Part of a small language model's weights: 9 layers, rotary positions.
Each number is 128 + 32 x the weight over its row's rms, rounded and kept within 0 to 255. Layers, rows and columns count from 0. Numbers have three digits each. The size before them is the row's rms in percent of the matrix's.

# up: layer 6 MLP up, 384x96, rms 0.14, rows 26-57, columns 0-95
# down: layer 6 MLP down (transposed), 384x96, rms 0.139, rows 26-57, columns 0-95
up26 107:156086173118149082127150126111102115119126109103098149157126164117079160109094139168060176117116171083128133125124175152155161132190196139090132138123159106133136134163105174100064187136133089135109187035163119095061152128120125166093138116142182085134128095124111116147164162089128101175
down26 105:109183070129092124074154092153107139169124129180129111144106161175163103130133143090075090174123139161108152125137137091114141119086150131173091122169149139100129152122152160146231114141096136101140108129126131165203111153138126056148116136073127197068143149205165143120123172116153115152
up27 099:132098132152220160073119152069133114079089174065087124073136128133169145075082095171126111175176117129102091100176117126129136145172125111096143120148160145172115147105139122130148149115086097135141166145154133100084123162097179163140094134111098126111119093080102143076108192118104074071
down27 102:090132095127125121137153172087106071151081103147090183194160135121156106152127152113171179127092090163133120145090159116091093114117085144142129097134132130134083100108073153096136109091157096129091091111146180111188157103144078178224071151111110117171156142155102124120169080118177111150
up28 100:106129079089181100199156078146087123126152210117151100132043174141158158126112099161131124160129110129091167162175127134129179107120148123082172151150196156155126140114124091116142117139073090127088091136123175091075153140101129135159080136105165114148083120141070162127134129138074138091
down28 109:101140193088093110133099186109124079140121156152162129127101194152110131135145079148104129090079163108077143170095136057161153141114114108130127141119183147127128116110150122101096141080164161119101164171166162133111114073155159189119108159108046167137186154163126091145175121121087175171
up29 108:118081170162109140131102112163171107112144144167151149131104129116118135164132080090146105121086107124127110116135119133133013146130178125138038149167082112127107087109165137151077128090122143126111129127129108123138079224128166110070119170178116116124078087066109114132110121147088138194
down29 104:112167120172116102131158171128092168112085139087107151135187120142087179131137132161141140176137084167123128144068154118164132154090101075157152118088138130131144141081082141095093159140174133107075142137105125135087079086123092143169101071073127105148205160185144108147164105124131040099
up30 098:124108137097164159116115095154111069124077117106126084119077129157079167121133161133097115118122127087128164146161083089119122152146160117073104100123105099093107127096106153107178077060059109079066182124157123090091119161121102159117094149133116160157126125160154102179086174158092042150
down30 102:098132108204112097109157123117125164088128136123136091116185090099155095139155109126200141109093065163127116063113134174142120144124129133102120143133127183156130064118121089154087185140148154192161092098147149105129152136183127202120119108140142126074178135082150127131101112146208186152
up31 102:187154121091123125146092206143164109135159127122102092110084113177168104101110171127083095206128103153078171111135117067103142167133098126095130113129141140144115185101169178148138126130122117077179151126122187153154182098124178180100117157126114153137066163145123156091076179096121154110
down31 099:106126114164093155185146120149160128117122075112088178105054114073120155186147114158132106082119152120145131112195151154096093131140106180117120153076158086177087101166096106117108148176150181133118116155146094119072127218121132110173131068153161091126157083134115144098162116158132113085
up32 111:074120107113067133094153106109088081070131136156180159082055061107134137094139142129178076114135153108081158133158124121149114157095140106093120117109115067131084170149120152169060130122173148079158141112144107145136167186126134102147154099160087142152099116151050121157134103122091090084
down32 103:100132126168085108161111137174159139184147125104075123134192160183115117143073116111168142113113067169173111144098074123120087103120129159135123111156132199108158150133140097104100158077095134211101134107080133173113137165103100136163121175156154105092170122058110077096124103155082153129
up33 112:085216097145121104161150095145088069135136165159172098150070112128185058080135162096107152113140128133134138122100179159140161106152118155142114158111148124129165141121136093165095115133089130066085087083150131154160094142123165130129109118126143085042089132119122080052111143123141075160
down33 109:163066128032153147066095142102170195124104132076117116075152174098104153138127128178139162136131118144146123160142109077122128122123159171124136156127091102101124160120140149045156124164142117109158125184090132155139117123155127154165114133114113143202221161130108119103129081110070118152
up34 103:064107154113143104110126102121156056107134093093155171172176123113150112125126147204123074150136146101093142123164162066166150096138157169097073140126132151114132093129094133134108128143126088137098234116152094170122132113066150152172165084092127138095106179132115067082120130138153086111
down34 088:169133111115074119090113142105112152121119140176120019102106128165133164196103127095116132113113151093161102099075133132130138144144105151126131137162100115146098146170088165118209180133119150136125103173086128116153053104083119089061105125174150130151202116097149128130167118092110189118
up35 109:147171172109097154128178112037107073131174174127175148104106131143077106158214157150114102118118150115138100153134121090196117104054127202138148154108082150112140077131165145080150135138103110092138086077111133113128151151133107120108130145108096161090113166203132104130137143104128090132
down35 107:153046074173140085152080117181163116137086108055102082104132098122087134129125185094136131139142108160151115171113162124144099101136073139184126132090114114188106164127075088160117128087112130174117149132149088134052132121097115132174140086113181164107148110134091074111151134134106178096
up36 099:148118112123125151138154142179070131132153156097160130143108113179121157097153098172108132098170140161174111113221141079104119139123166140080111113172113145136079154173163180090135181122118043163118164137156212083120152164119115151134074180142109114135174102138156108139101135164083161106
down36 089:104115163120143155109130112093186166094095156163107124125130108073151120174102146146220058071055149122112111102069116178141105111146110122190140107131152120154185132136046151130135120156118161141142124124117090166116201116151114114133125122072069118129107148126069098076140142101139124153
up37 098:158144138072121104188177194183140100098090112161132115097176113177175136148149121079117061068192157136144135129185114035165129148167152158069123101133095139128083163156100154096106110119137136124165142144126160116045145124105082138132123149115113129142100111131134122086120166136138097103
down37 102:117128136105161171107156132156101114158112136120089117181079154102129088130097132148140165088134074048105109075139133162138137147089119076104089146161132144139194097064168102138112153117076097109109119137109118124115154096144165167095117129171132152182156101182188182159154086196149122065
up38 108:081126100142160102136144115167138092127078199139133071166124134154179173117100180148166064083143165148115113097114172120200105104114125196100122109071140216149170150089086137157085176138084172084096163128153129121103091151113100109139107166141099140138111126117080104128142135153138140126
down38 093:140135140128126115085101098057146143103176115155087202102138108139117080169232088110139171100145120095122107190187117124070136102130098101151121078158108108078145104145173164147084130080120106125134130067168117140166172168103147153115145134149133104126056145109134140158074138147141116141
up39 100:148107173108104076123094105116114105077151138136110118103082158153173106122084122130138130157157151156087075147100195045107161146130155126139087131149141103127151147092159200189111136150084134175140140100140063174091165096140147092147114169065132079105181145158094081140151113170093111114
down39 087:117123111135137090186118120159120149159128136107141177145121159126086189056083136165085120088162119166130182143120109159145106142139114155180165169119078194089064143171094063168134142105161107091095090079139163177097110186128170122112128131120184143154125125084187137136099154120136147099
up40 094:074129081096117196141154102129097122075077173134164146120059098138142135111171147163142134097153120071103126141166207120117068071102109117114141151131057119128130113100084102181054115132110119124145156128101089174098152149155115112125101100124132158134141134134143117085143125176198106193
down40 094:106145123131139071041109155126153105209136103129078081069145138131083168109082149081118116218152121119163140086132123108144157173119128109116117102132141125105108179127141175116189154096112090128149108139153133121202155162164119132157110197097147114189135139138146128129159086092105163090
up41 103:130118135154118107114145139151168141157069108082134132164151144162126142109140146141107103082152172105125093113166177079087104109159141167122123111091114140114125122107188090168082152131115030098113150075149103098048163170095125113131088135131198165159188113122110085075125155152190113163
down41 098:117149080124109194123134156101157096160144127143097057123150158127134129123194117107126088143130135143122085119139074133124150127124080110084102172134069074127171218162086123119138145177101202131145120167158156153169083099152092177100168115139104148164082119174140151113135129103074177159
up42 102:117095096055150120104140130137108141097143135158073050113127105142083122164148091115105135147204116142139129102173112087113148106205129108079126132107126197130069109113076158092141156137127087135095126093095124185072151171117135074137120111071112095055157114126107135095148146125176149157
down42 095:136083158156127147184084121077144129154121123100146121086060073125093159128086134153130123149088141099127128168110207155142112104100098129157101139139120165169127175108138150173161172152104158162163107191143044057148136147130103110075115106100153183126168143127144114094123067083100162106
up43 093:156173118132082177170130114160129160183182150137157147138086139067149212126120151142181119135191148158085134133134145106185089104107189093132127089136129163112127092127122072121109116136099120107107101128155231163140123105150136107100100163114145139092150146125107055143124163150171073139
down43 092:125159156158169142098074145145122132111141070156137073181160122150160120137055177086146082122116156096141162173065107148133105139106112127151108141127188089096102180112180136120148124141098119161222098125074105136183181158143179129086115085144123113135137080140134118137144140085148189122
up44 100:085168103095138159146122130112173171144159149157122077129121104150159165114136103113143142094140106137153030104123134164085104125123136150133154143161089119130177119150158178139053102129185143160103076098145186164107122159111214127119088173065161151117169093118150132103157164147164181160
down44 089:117090145095133144106086089137177096115160080093148139116118162132101076085146121091091150137102174107067180092172104111109201119155082125116119104103133151083155141135123158094176120124090066076208112162131125087172109118142107097124140127169064176150164205121114115095141121126092128113
up45 102:173134099124071067112175150168118193192129128137100113127105122115120089150140151144128129141178136171161103114158133111162121113162070159186100105134113175139099128176142145175113130147053152119057148091073086195134125116132125108113116126117095130118151125095090060092148122100082118201
down45 094:088116190105157149123058136122163130112129163098127097103183103112143203144151165125112085125122085055149139142087114113106160140132148077098177103144156094133121156076159102113101084129099164132168118114201132128106128174127114078140091174127199152077101079131102135161080106158131168099
up46 100:096121148122161136131121154131126162152128117070105166173142155095189122102117115113150092055113112172114150132135099045159110190170071143121211167126145159115166111088080175143186193174100153111127124080118150119116136136146203123132165116139127168104166138139134136134122087092160157094
down46 083:086079087141095143176151133149132109082154130178126095143119109160091120169161140168168139135173142098128145133139194209125137064124170124160063107126106125140092162135145105161083031110171128168095130151109082135142164161166099136124100122125110073144055108096123123106159153143137132174
up47 102:187087147138101086170154108140082118135137128149170145089097135114170153151148142167148142057120115121199109173146079127125112122141096136099144184123092169127148062108132175175112123167190134135128056124109128094082073187120078115120102132099156148149167100091164146189159095104134148096
down47 092:087139067138101119117154124102164141109126075185095173106045103122122138110117140134137116167096110124116138042081111134110140145124154132112144081062219142095129179156065054114120125080070171152087180148108108097158138115108135181117169120130113142117152163151112101114109157131132126122
up48 096:119102099156117094146176107165146155116183090128090135096112156146156187155150106112104143094131129136161103114142107159140169089110108115200089123083091094170095109109075197129131084127134119162085097065088081119122145138088113079132056102086110185116124120173123126173173155105091134069
down48 102:088159113144147177100169115136101118117105095159184145134184146168148098146094122145104135146098122157126173162062182122094151132157112158121160131124126153113112084152102133123189147127169142122165085185150142155120149092255127048128111165130132118146131159098097127049118091136133110159
up49 098:120085184135097101156156140108108131107182148121135184073116102091141119130152056161138102094162140114105156108131130085108145177100180141157106126140093103097167162106125179121174133058128108115117196148173072128188127092091178103083092113090118167151207111121109109129152101103154102098
down49 097:021136074063120110119074144140119146173093134149129100133082084156159121135152143146082132104096094144152110093129107161120151062168140094123129101121128140110135077121144156140186139184133155125157144138102180118152124170077150122138163100185083106091138168156085087069120184140123115081
up50 097:142126067142159151147195160101075143058172150125076171092090169120047082160151132136131152111109162153087118111148094123089118103134136081130112171173091108114181075146157121152138085110145157155167105095151128135154106176133183186087170123145111152083114149111144132159144108104106076103
down50 105:194161172186119117178047062169103109132105072097161160140152059136141103096110152131174130085144180120186145147108140129125133112169127121143116107137100160122152092184124071136161130127112098102062147066147142082066168168106138117121107131143138135154060123135131118163123116127107166125
up51 108:183121075126114058174161131115144124129104100113142056109149098187153143054108164138113119094158117125113124144185085071089116153146166118089162165099125095116135135149152132065110095090144085129126193121160066105097116184125111179109150143168157132122103100158102172115097099070095141125
down51 104:117100152136115147106134112075072097108151148119126189115156151092127123187104115153118189100150188105145092122128123125138164085095096142111161074144110128161102153133165185181145115139036163120137088121104185124113091092133095038140146166091111114156129086108155144173144143113130091059
up52 100:150032090116117088145086118103079141143119117128122159105162152113135148190186149138099125117125160180129124100122088127145147115107111114082113148114111120104166226139139126140109122122065173113137128057053150135113166136095135170105077053126121121151154090111121128072152074159124158096
down52 094:140125104147121173110152121147132136159091053160133152093123157140110078071094093091169069203153157130093154095124138150120093112147104091220119141160129094159127124140168166139100145126171083093076094142136143124089146104154111079105147071129162166146138138175157103159160116134129166207
up53 102:124199151066135065097151128119161124195109107123121071118120102204124112107117135083155149152113137101157140166153095165147144145092097085105104141091152188143130166165100215117140174150150127119094121176071119157079135129123155171079120095109126141117085125163171123072084120121084122139
down53 091:186074167164094148089077121133133121033166147066157190139132197059112106145099128149118122153153131192156144132116136104128092148109161148094157120131095091146142112043153089104135091116127123117146176113170145107144131138101111081163107119128120145108158118115084096149155101052143127152
up54 097:140114112164127087162133208131151137131130137085140150133082114160111139152117096106088136116142175106166171136129138157094094134185141102176091133132101125119106078112138093160073105132156143132110148121094146131061179171118146082142089151105156219113151167117063079059161116166179184138
down54 093:135124121120094134062104076075107096143064114163145098150126145104170141114152130125163203127151147181156096143162108102200147129135101175070154127099144153124131163158109142105115080121103168118096085065163130064156099106142148141119146066120122056159101113084163189145139120072133126137
up55 096:174113116175165100103156185107148140100134184126151095129091125075113152101119130067114120147163131072114146078151166136106103109108168111099101118120173198146093160215148085128166097132076117162196117135122144150108081139126092086178077144135179119098114134130119114089087145092122078159
down55 099:045113126106119147190118198145106154110142140172173120129131129118164087056156112153121124102100112166160131175139127121134091081119150073121132078081118110094138100050113164151090106117180131156139122104131122092103130079121141160117092071156074085178143108095085091108170150071123150133
up56 107:089189136129132106110135165077153105089131155135129143095155146108182106095124126116122162187116099110038152147128072129129155095113104141144127119124120124118094153082108124138050103079175101066173172131156143071163073118117197154109117124137179154115090127150081101073100089109107078121
down56 103:157077164086158115141088101135189085074145093110122113153108122153127183181106159124133160101129148117127144092109106086140176131141127107124136111140100129092155156168096104180155143151113075159113056140174139163079094105153080053087179141156115128091157098119144140193174078133073146153
up57 089:110130099133141121118088123113129085175053172115097104136155156158057141158141164111162092136144084113180050130101088146112116158156071152135158127173171143118106182175109146100137141145134104160081114149142094188125145136126187164114062130124121179143224117100123091140142127124133112173
down57 079:215147092112109144143161146152137117100122066095136152070095126115145143149126101147080153153126157151107182175164125094138147135122109141102050107140105095099175126084094087165082100084124162069124116097183191088149130162169085145144155133117080127108090144099099153105122152046122131118